{
  "norm_eps": 1e-05,
  "weight_decay": 0.043,
  "decay_shape": "linear"
}
Each number is 128 + 24 x the weight over the matrix's rms, rounded and kept within 0 to 255. Layers, rows and columns count from 0. Numbers have three digits each.

# layer 5 MLP gate, 320x160, rms 0.161, rows 0-319, columns 0-31
111129164096070136109117107112126128139137128153145132079110130149139155181141108153113134134107
119146111142109108106039111169077132110131136169108101170152099116123160125102173145124151094163
111156124117140121130100140163138133160156135125100128064148142128145138141120142116057133148111
158093157135131165106125126111150109154131117114131103159141114138139143125104124121125075117094
114095116147098148149137126106111131145142127130115152136092132118101129126138136097115153131127
135143177172116110200116146122116082114117107108099123117159121108117150138109111114112119117172
168153140126147118086158077118110128143106164136134130160121135110152142146111109123153144131161
117117116094133134145104160130098147159100101170074118190105131125115098093155170147146126162155
135108140119095112158103128115120126128105118151128159133137133144134097095126102097103135109147
048138192134107115091139100116154082110102120093118154134138139128102155113093110125114149120135
121128148142107174152090134113105102130128151121075128093131113131149102091129121112125140122169
109114079108157118137095157136107120150117138132121144149107110157090102108128098121109160080106
156099140144114130130151131132163129148105056104118130149154151150115157132126140131153127143132
074087106126130132099090114116152210101134138132138088117132127126075121135119140171130118165134
112142111128103149138164112114139142095126143135119117098159119145139120091126083091058144145099
141139141099132112105147109133141126140134146125138091132127128127126098136123131121117166091139
172143157162109102070121118084188137114158119123136138094132130133122143109178071110112093155120
131085102156116133101138133168109167161182174155152094133105128123125114125123105140159101150088
132104117166098140135106118118115151127151110114133092146126137125090098107091150109096126114149
123167140119113107131119143104082104098104109127102134129095111143146135087112131095110138136113
114120147139128117173156102127121119119140136134114107131141141108125135145089117106089151101122
127161162131122111156158135137153135126101119166100135136102160139130125118110145134147134117154
095145106128115093131126105131139155093108151142158108140092131114142089081099095138128130103103
113093064131154127094113152121114165139174151120115150122103132136100148116119149125126161106118
138134158106110147150098131162123115137129175138050127091123153115105132136106146114116127129118
088164110128140100129135122157110132138158145146114130113149125140146136139109122150102150131135
129092128115103116181132149141164085093133108111110123131160142120120120153118154122150124088152
165151187151094136129122136114096090124143136114102152158107127129144158178096124163095142130155
157107111155072126138125119163137134155104131119097121106142101138141155108096091154118154140154
135152076124133103156141156151155139161115162136135128101096134116121135116164112132125131140128
112157141118096135122143116098124094128110109101155143135074111097123154130113130085049114174126
138161138149101135141119149165114125106084143132134132183087146169105167101103135121125128147123
116126157173084133182124145149117137128098154157098120126114110116118150101098127126083154101172
110112179140122126141076120126139091110114163099125163117107148109142123137144132098134113128145
139102091156128136132099155094141146106119163142186155136102121112141129113125154116116123112084
133144143126135109136130131152149135171138151154115149170102150168135134117121174150140126118104
136117112154119148220152075137115132138102131104134167175129158113088148133128125154129136138126
175133153133105129132089091084111114133091137099090145135118149134134152103118133131139130116139
073158135122150125110131102122109147093145167127133150090147168112128139112094110124086118121145
114174171102147115142114090165101137157179123139133115159134118129076106148138122164116167123134
143103114169165110084115131066054124112133087125140137128151120099139146133118090116147138120123
100149125131084124122140095115141104118106144125094136160120156130161145105105130095106173077144
112111110149127112149123109138114113126127126118136133127132148151141141118119121111133106164127
138082093146112118140087118141179148148152138108124143113119205105125115115131143151069140077135
133153167131150138143146140103155076105108135121116151169136145126103170091117103175086122154144
136110145146116124095149090127152133095135159101130149131128123141117163144115161137143111162156
077161167138132128152128118138114094100117080109124137136139144148157139100128152160123177143159
150097128114106113109115150126119147131143110154139101119106103157162109123109141147142122142181
134149077137138154119153120145115192136097152143146099104119149121156094086105106105174152105113
176140088099140120109126185112076158165136130123151130098153130131133124141147132113116131146126
114166104123142154096084110104123103115133132151145134159122111168137117154064098128168112113093
137162168145088138186134139148128107129137137174083139147142158127081152115123113127119121117117
166143165132085098162132155117138069112134123133133143126116142112119130108106149097113156147129
139122151126094107186129118120139087147093099134105144143116152175152128130107148114105157147105
098107094114123138126118147121168134137169131143094099136131125061101154136155172144115118125133
091098168124128187104114126077104140110162064093119123123155081110095111138147133172112120069136
096129129118152114128138140151168134120125138151086131118136132079120142175085137129117141099125
146119154137130123169122154118103125113108127135153162117117153117110131114112134138118129117134
108115139158133146102109122151107116097137125108109163129108117147104123105093131164105121054119
112166137119125106120103117135115134144121130123095098143128119151140130115048117128108099125138
110157139117177121118059124089132136130160108134126062166101133145124108121164126141099117163096
161149125143111153090123095099104158111095125097122139152148157121168171120133145082119146102132
087162105100104120140132146128152114208135155135155121167107125119117137103133158161132150116114
143166112094180137111169157113154141143162090142124157124130132176144105168108097166125155163152
148183121089139147067156123104139119150114127129118109093110137125120169136142103124134158098114
124130085154133091164141129123116171146115084148121116128161157153166138145143165163184131091159
106130132128098119104116124131096117165150166151146104107108143112158109157119101111076138101126
093126092138098114124114131157119162126133126169081107150124167133108099161115121133111111128117
100135102147106131189143179126159123146133130146148085108157132120131141101093172113091130166120
136138094136098143114110110156159177137115144128147086119128136111132150127133095138102148115112
150151093159082107057162135153153089172115148170158122148120122107080071144067097162139056074116
115143124118144105106161086152094117147145131126137090098131139172104111121099092108113137140091
167144148157094104123109115143170134113131147157165145108115106134110122155185112127114146094091
179124107112115094168146146097141142140144104120108160114108132135126113115141179157073135121173
147158155090140161077112133126119133147143130161149154170115172099152093160155118095148137138144
107136169158124157165134182119123114106111124148136139118144123125120140152097151131151113142119
149131131174111138089154156078176129160141167096115109139143156121112112134140120127105107134114
132105136128128124137110141103149176109122126156169132188143118138126080113099142102115088151132
119105139113164108166126167131137143134154124111148091156072114105136118126089108130159122156122
126130104149126127115126130175147144165102087180136123146125142115135146125088113166176087099153
086103128150152149118093170111147138148142126154132109156139136143125112155112078150148138130132
134138165094103139133127154125112145127131114175135080123144115106125102170128142149117111141084
105152120127072137127104194136108135128177109123133161125126118118120138127164123130156132157136
097115110114146113123103110162121135123115120156187065152133130129154115112110149089128127181125
144141160166131179099107141137136180109156149118128119107153131073098118117121152155117135123183
096162150125116138123154126104112100088077108125127162131145083133131131130115077122133139121162
185149141106128125154148145104137142133095108119140142128118104113156144096154116090148121140170
144121120160110117123132131135126118094154083138094133158163140121117148126089175173138137122122
144112075139118112117135150104128164151119166117152101135109127083121132127113151127136131142106
163139144138127148115136103090138153168128153104129091118115134125119138118118129086134109137159
153109128144100150116128138096119155127150153085155146141106134102113109142124155081088111125148
141087114114132122133130150147073123110142162129122142083099160089116107110108163101085172136137
112094124132144128129115116189096149147107103161106106161157134116114070137114108163163182078146
153090132145150148118130150096130175165101097126146100121113142085082099124154108165116123114127
134139156103103111087092113101116091146105166090123159105156147163151160161131128131127168121126
145132160135181163098159162115112081113089153098068101128153120132139146139107079100141133145134
092128104107121124147117144158125119151121155144150120117108102134077115150156146163118128135119
185157163133153100129098090165143127117133127139103092080114099111134177168148128142139125128122
118172095120149156107116123163158149117125129148131157099110116120084104103118138131098116117157
128126120169128133105181125108134121107124136162111176107156120102100137134142103132099094148075
123117171110154089166146106150092091123135088172130147122140145135173139124079132105089167161121
122127139141162155128116116144129127119128146160143131120136105120166103096111096134115147138140
125132150138137141104105123134129111120103126123111126137187139158130103154103111121154138094116
112090108178083127140114098158120146177142136183124105132095168099136120136137124167155124069143
120121130116114158106116166124138131113152169099149104129145116133143170148123121158158172112199
096107108176137142140104147162093108133118078155069093097188165101161140114153125163129130134062
143134148140134151074121103118113115107126132118137181139134130082132118114117089118155127102150
143133073118075155108131136102130104138096156136122173147157110131154161104178112114133124117136
134131120119161145117094115135134143137127106138102127114131153137111124129130139147195117146181
118151103139148137122123129094123094127130113139103110089140144158102133114152152149130130149122
123123175124144099169136100119107112141132093123113146096154145149115182172111119127128116136142
064106100117126110134137119147120144103152133161097133156117088130136087130102108109130168107141
139115194122138131143123136136144094094102147085136144137132129146131121098123135125121130146125
171145162116117129131179115124121126144087086116175146151131122125094156107121135094179143123150
153165116130176081103147099165137136155136087157108117152150109145149139187110113135128164133094
111124112113107138100146141144110116142118127139147143097146153093109139150091172113101078121127
082167146118122101136156093133089081120124158077136128169117144150130140130120105132145117102129
127129084139125109144156149151089122135139120122122101139129137118093136100116149144113161142156
108135153130100103127167122070090126167116111125121142134100109159138149123127096099148080109165
179162098124139109121130134172116119181132105137119099088153093147152126133155173157102115126117
083074136109183126129115149074137127096103153125134146125111124086137095156116154128124152125116
211104103140134130139158090141127119163156139122114097128159132170115083115109148157116129099130
114153154147158134120134118116126107132113114118178116144171124111083123164115144153107141123115
131109075114105181118116098147131160123140147140101119131097141119123101123137137135104095071079
124108107133094119123113130125156138095174082152130139103140140088102179130095119078111101160138
140119140125117140170136150149110185130110160137112144104127153139111151128145200091089140180159
165105160111092167171147089105141112135115140129114149124124116131125154080127126091069096110141
126145162122122099131136177133118143125136120097111147137128185083130131156120144127145089153160
095092110108131123118134107130141143139163146108088094156136115103101122119099110149175131106192
133121121117115125135103188088094125138128137077132087164097146093134137109095161126099162141173
117093114152118144121132144117111078162113140102143098147128145151138186140109109145095142117131
120117152117102164134142139064144140116084146093119150139078129098124121107144145081137127132135
134170130153121125105123156066129161171134155101129099088074136126145116151144147111096127149110
123128159156174113115143140134081093126132082106112136146153130154132172133112150073160103139143
131162116126144133126185189082145130168147102155105129142104172080099109155169118123132142082121
081109117139123139166114078137095149123126123163129098098106126082133165118107181153102092139130
151122126147126110096125133103122119128162144175178147179078112159118144082118102129106135157170
109128144143103139167142123136122146131083148162150128142127162139152138129074148125144126168160
135155081142182137147143118135136169142129136143114126131116087134129095101133123151131157117074
188110107148117123121170120138152132114140091131077140118134093134142077142167121134145088129128
101103094100137106203144107170141127153168141169107139145109124146111140136089126156178141120097
138150134134117137127154174115111102117092153122128142113096090077125122085135138103122103134166
101190157098107103121143092097136109131112163138131129128086141098126140100145092119103123119184
100112204140150115135134141147115144114144154156111093141154076098119122141103099106110097135150
108151166119122122167108133106119103079121103154131130150129132152119187155114074145121140111127
121110156085096122120079088141083128132142150130155164106133128122152151165118162140104131159160
136142140132142117114106085083093131114145137171115111111137143171114116122096126137133126103127
130140111096171125159122119144119109143077139159093129139132113146136143111104106149148144121116
137120120127148156145141146151085138175106120128090122141115132098120149082130135139157129150139
135146113085128121125148154136106116138157127161115112150151155099097144183137143132087116133118
113112120117128113139134086107112157092147168126136120128114153200126175144110106130165145117122
144128118179115118094117096160095089149143118172159131091154162112092130122183150109110125127108
139134093131091182139071133144157153139111195146072096085122149102144088109098164112103113114101
128150159120117113166146122134123123148106116126148152126117127156161118071128150092129096151112
152137110153122130144065118096076159168146108121111118064151085151129132144137129101118127146116
124070104134109125130146112095113129127145154099110144114104165132145099136123159123145141086127
132122157149150097141141121130097147110139124141160157136170121158134140116122099132127092070163
180064123144113089118097130082126125101188130162154078154176118120128102146110126167128101086141
145148143116111145134130108104099099146127163168093150123160166099118141122068104149173197106139
115126148106120142103135104132131111092122138134118138078153111076136139160137164190134127105135
103150149135131142151119149129116162125158157145143163111124109168137106127074138117145149069116
089088141146135127126063128183097130128118133176136116098140149095119081167130098158158142148142
133135139110095152149086089167095161153144137134146121132129145122114111112124090130140149134164
114162086118110124166126128174174117129138122139090126116143111139122129154141165151088119134072
130127174162112098115117127155117118141107131132136124136105138068132130173131166133083120153088
082174089136119108125119154136119127101093081150145150157132093127158165134077143114126118099136
065107122154112174103116148114070120126124159195113123133124130097146109149085103161145097136108
167161134157112176163140097141090124112151111112105093093124129158122173154136158182116114099144
190139121137126136094128147153175173136131135107129050114123125126102146147176135115112136154095
146172133128106142162125195173128118151166133150115142111139109130102130130119106132091170139123
174113163169125147108149162088144100147128125126115127111138150132099102156132131157152095159106
098133156132133126128149081148103095123122147116138157130104124141155141085161119105124127089152
102140134150155147128116135107123126132147125140133080133125080142143131155135158157148120138145
165138094162125118149097151122162118143144120153174123131117133139076120117118138151071153095112
142123151177168122121128152099135138097179134114150068111138185155121151197095127112126108164134
104115102119106117112110150114095093138120152113101125169094129131122135105136119114137156114148
112167129148146128148169142124103105113085124135116123155104142088135156090095128123137135134119
134119161156082105164108134153123141126064126137110133144117142093150172107106113125149124126136
090169127133136122115153155133104119132072129105082134115168099180132144089139107142152146105156
111107160143127118139089163098133155153139114128129110122108171164132097104112134143148113074136
113163190085112114152128119134096057127076134124106147107136124120140116130109119106124162118137
131144113085129144100141086104111132132114100143153125137124159112074165175098117124185127132149
145152090141161121118150130132114141134150124113116122113170147170125153142139121174107122105142
115107130114167157121105131088148149137093114127113140114164142153120129127099143148141133097180
121122146146128146112100154124090108143141111146120114115142128076141147112113165109091123175137
106119118158141130136100141133107130111163136156155108156146112111134091116114140140122138122087
097140120101128118134118113139140171140147151127156117173121157102130132119137130099147117143135
093136130125168163111130159097145149149122126189124097151127120110140120154091106164150114069131
138141114132103098102121132125184113110126132134119118123127167157114095117140151149123084144130
169137105128083120144116132126127152165112148149166126117141137122104142159129166112087122146110
106104125125101098113106154080152117139147120142124135166092100100147146125155114112089133148169
166108077161146121108134134114116125175158126106081152159094151136094110137105120160128126130117
087143137100126116107119121130158117119098134094126175116157121122122155075142098136102120151134
152086160143071154139137126099101127171150151093151141125086120082099124130095121137145121149055
144130105193119123134081120141091128139147146113091149118125093158118098164115158089113098167137
134128175104114088122163144083105094107060144147111182108163101151146143081146117082132112112120
096144112136098105145145133092154110085093110133109092155131122130157133068119139095120126127123
130120141100134111162159126107180158151118142149118140131114151118139132129145159112130143139087
118102144183117129122081134126157149131140105152136152116146134117145156150119121141094148120141
162098134152154128164125159111113127105138119097161136090144160079108157119130118109120131144163
144150119128099112145124122126090104109086177082103126159121165140120105112165138108118162106141
139102116133142145145146111152102117121096113134123092062154125100148131146140138155143109090129
135086165127166133107137134125139155127121133109079088098125145172134084154119148129134105136183
159135113141135112163128109140106144166162082106133078121109130126157134133135123101133131142176
108153112147143154155148097133060137123164118149095094068153101157124132117132137131145100067151
144139133142116159105107099140116165137125138086101126124090072106129098119130155155126133141141
130161107089170149122142140092107103157125077185122145154128128119094113192095137151101105099104
148106084141115118166134109117116104185105137174135124129145151138119090142143147158148139074086
125123157116105130183111113124128088107119149121127106081074096150157136115149113091125170151186
159158099117136137140135120145103124196131148143169128070135121103093090112151133137119097105155
120139096136138142123126134080139132105118111130119117177108144131170132086124119064138136074152
126125167119139118127149105069124097105068137118146137158091125149100143130126108115154198140124
109125145104098123096143150162114130191139109119211129128109117090128170132121114153122130141110
162144114137138073117168120088104133161142107164111103068158121121103117123102125127093130122072
153122138123176150120106110162144128078126101148077074137134102139140157102112152124163175100178
130124115097082082139097152129104133117119133104136156138123140149108155162130131145096177119112
136111106168151123148117129129090127108104088137148167133122138130146123143160128141110121115106
117142142113110104127168145141144112137109145134070117111087123128118148124127128110096134117157
063089164124123117100139124105118126103114132106131078171108122097156077069103133119122134117147
132138156123091116126148181135132106127097161141119110155134150118155148102098133067109115125120
131106130124146153162158107117117119134128087128074133102104153142161152132116156114168126158138
146114129147103124132125117113117117148125147137159124127136137081098115181150134079125122131161
152136121126124158117116141130108161100142110133117102123143096170140159146123117119132141081141
103083135134101164133136124086143171105146135119125111130067098069127096132131122125123097134149
122082127167144138152113138145107177106170093088094107104132157137119106153086148111129121153163
145088092125156154149108140114135127092184105115085092118109132102118082100148096104088114127150
146138192138103140156095124139075124148154101136117106135159107131113136118143148107123106149113
105154084160088114131148097148095143181115155101143132117143137092111131121126155131155128135115
086112130141126112086134106131082142113129150139144102152117140157126152154117112142164105123176
124136097140189103163155118133147151162139095138087154129145120163132139140128116147166128138118
136138084163107115170113148157134164201157118169117126092085095135123135142136125164133096152132
046117105136144098142121121134097120099151117137112065132094124090126131111050144125124110108140
146104121132112132125158128119121110072077170100139163114182181139086133142138143135094115093067
099161164107096102116126086119118119102086165110080108145147122129107150092126104074127159140139
113118133102104098155121173125132106111109128116127141114155112123114147144153098112095166121127
135122115108132114121187119119129142122136137157132128093132123115153088083095118140113144111079
146133111138139128149132135160142124121120168146098079145126123118109135132144142176125146075121
125133126139154102143143132153134125122123139121145141138162150112104107116125142160113148096137
117137143079086134105139127102151101126100186083129145170064117174113161120120136129124104089141
131130133104126084122107101136063125149143118153192130156143080134138125158138141129103126146116
110157101135151106103092121130144167144146147142139100118139126101096110128134132110139125151114
129160107146157114111120102147135100153087133138136097100125146134119103109131126104147104124141
063142137147116083106107128108106151109139137134154120135128136155143116161124119148133149118127
121119150067136133146115097102160080178132111135110133124092131113136135093155144162150168123164
110107149152136106163125148150123135125133126167136078134119144103122098140104160128147111131124
110100125158131130114119145132109127132112127149154118134124130108133105133146161134077109103126
113083148144118169143126116137065118119094100112162109147095112102115129167095131143124113081144
131145164116134095145129164122175130116090160074152170114124100106145146087132139079119142171114
170151155153117113136146118079104157134149127137100122129125112106116164119135137098099137154173
112127120137129128128127119094166126104150142097127117115103136083137132094095126145104139142105
112132124114123103124125138116121157127182094160112159123131164134093072080140137121117116122129
082132127159152119125114160134107137086163158144129089114150138113125148088094097166177146138154
153127091122131142100127108176091138120113142161141114136146085118113094129113138131151131093094
193123136129132102128139144122120130167100180146150122126112140143151149148143162153136148139102
083099081145140113086098149118099129122139095137132079109095174112156126147114111137114143123111
126147094142164142095110098126178162095129159111108174123153118124116117109113115128149108130152
121180187091082112132087147109131128106152129159168137103137126116133146117157135162109137170174
144106116131128108140143152077136110100147112081131114068150163082150122157162131090102129129158
133139099155102149105132154119121123129133105089109131154149167163141157127070127113101118109154
132121123147109130142124120111123113102109117148148128093100121114125128138140169116100155116121
149151128124101117109150130116151101143139143147127144114124151111135138096154129098108133130101
160173096124099128135128141095126127120085133121127180150113107158097142110115135106096133136124
151120121165134116106102119098151173138106179136154153127155149137137102154123190173128133146112
137178151125149113152144155099136123134118117140115162160075099122110160118130140116104130134120
161149112113133117123120106189167131120173121159092117146100117141129176130113114123126122098148
102145159151134123135135117091153111131072133105166130155093129146133114091140101082089134131125
140142095109122106158130128141128112149118126151123156123140164142117127121089126135121125100109
137098146126129086107086107101091143095151139076134123118148136061121118137123101135126119100131
122113113114116128071142113111092131126111110179129155160147122126100095153122131119151125109096
142124160126119137143185135134130089142075145122127111153127144128149169072129129102173089150118
112107113159144122104151153093102123150124172140183095133103133128129129127060127128150127110148
062135174144110129125122131168149130103090179132088147080149102137126109135149160159121120122069
171126130097114144150140149142179134138153107109135119164144108107128098151137164130139115097138
101114148132100134140155152106112087101077147141118123146130127105159138124077117109139131127147
137103181120125143125162109080112070139117169126114122137120118102149136138103129113119118123126
148126134134110103148151114087119122104131124106126127150128146140163139092166135077116117140146
144129155116106115154136148079115096109152178121164131136120100151148167137123090137107175141139
148155193138111125147131119108116099106085098111129144117127101135143128082100122153126114161160
122152103126126151162130181126150151113125096134136155135139124133099100115126104116126140132136
148134142139127170146132131125155145127129116101104077111133134109104133119071121129109134139109
131149148151136118115088149150154152160121101165120119101107097122067141144131180153138141154101
122144191126130125147123153119125140115123137129154137163102132125122113090149146094097100110101
152146112133140125138199143074127088134113114118122147168108167138147119119147110096144130162104
136148126096149103120142106109104114132085132140113122095125149174139176140149127145140145117103
133101124144136146058119101102104139150117167102140122154077149135106143110118130148097107104125
147150117138134155164154129135087099122126116116124131152151165122141140114101096069117097100089
109142116128115177115167118110111139142148177190153169115179106088110156145094124100101149061135
063136157107138102135128116120116121114105146153092124120150149140118119140109121114141097110078
122075137136133130121130120106170150153143106164112132112104144145126112138126168139114137164068
153138139124115134144120199104130141094158118129128153083106143142101087153132157150111130151173
107122126121116122165126200080126113132162122123126070158126145091080076164117127122146101098052
098094116136147148135152126144171127164138129113135108112146110090163114147167153109133128142106
117148175104126083152159115129120095144096098106120158143096130099180160133131113076131135099151
113143152094097113138138133144100096082069121153146158125156132151162124103121168096139167130172
181147112122085152151149114110114129143131112146112134166073102145122124131136106097064120121122
126145096146144080098127099133091128120171079170118139144102114101140150170128170088117116148129
101141146115098111127133130128109124097155102101125111074121131109130140185133118141117113125085
102122140139104129126103094118182135135141173133148117115142128061126125123120101103122125126149
134135144128119094127123152154128124094136132099144129143119148151137120084113112139143120099122
134135152152106140111153097118094099118119135142117137175137114136100098099113130125142102094111
116144164098134091149148146110113103101097141143126134128108139174150135109116096120119126135151
164132128154115156091122136087114182156113129135149098150101150104166152123117146081097124115148
120095086130116141149162099145135126155089155115089121131107207144133094160142118138130162112142
126143133084094113111141191108117163158137149159157147106124116129104135153134078125145145135135
121159142146152139100104119116110154115107181119142053151111114086127139107155149107092123136111
113121110131111141132128131125159120158154166136113114169103107121108141159144124176097135166143
121164141109112118142124106196138115119128149147116127104111109144128179087062125135145150118142
127129092174123134116166125151154146133108145155141126095180087134131145141150061105136097138181
161115146115108134144125126122123105155092139114102127145131138124098109101135148113124117164153
129113162129126143127097130145090115144131114155147149120140143150130144167131163130191140082114
095143093208107140078149112148128158163121094162162159129113132121118139116113155161150132091116
133118112121107107107117166187137131129100138109138141150133066082142151141069109140100135143156
099148145116118154131148108150133136117114146111131142101115172145116148105123141130061090140109
072170116140108122063142133159147099114100107128173132151131128106116121125088092160132136104094
145167121136145136140122156124119137129158111181158118143178100109120099146059144169081126123174
117129148102138140168123094117081120104069133132147121201143138142114132102127136128141145129129
114109133133136117149132136156141183094126120138127133165095151113125121135121148124111103120131
121114165100113079132110111106109115159185118133146131113139139116084167131146189126074107118124
109123115138099101118159141110112144120112168159149163093102119130066197154125155120136132102151
131175098142162142131093149135128120155155107164113056123129120151117140138077126138115142094132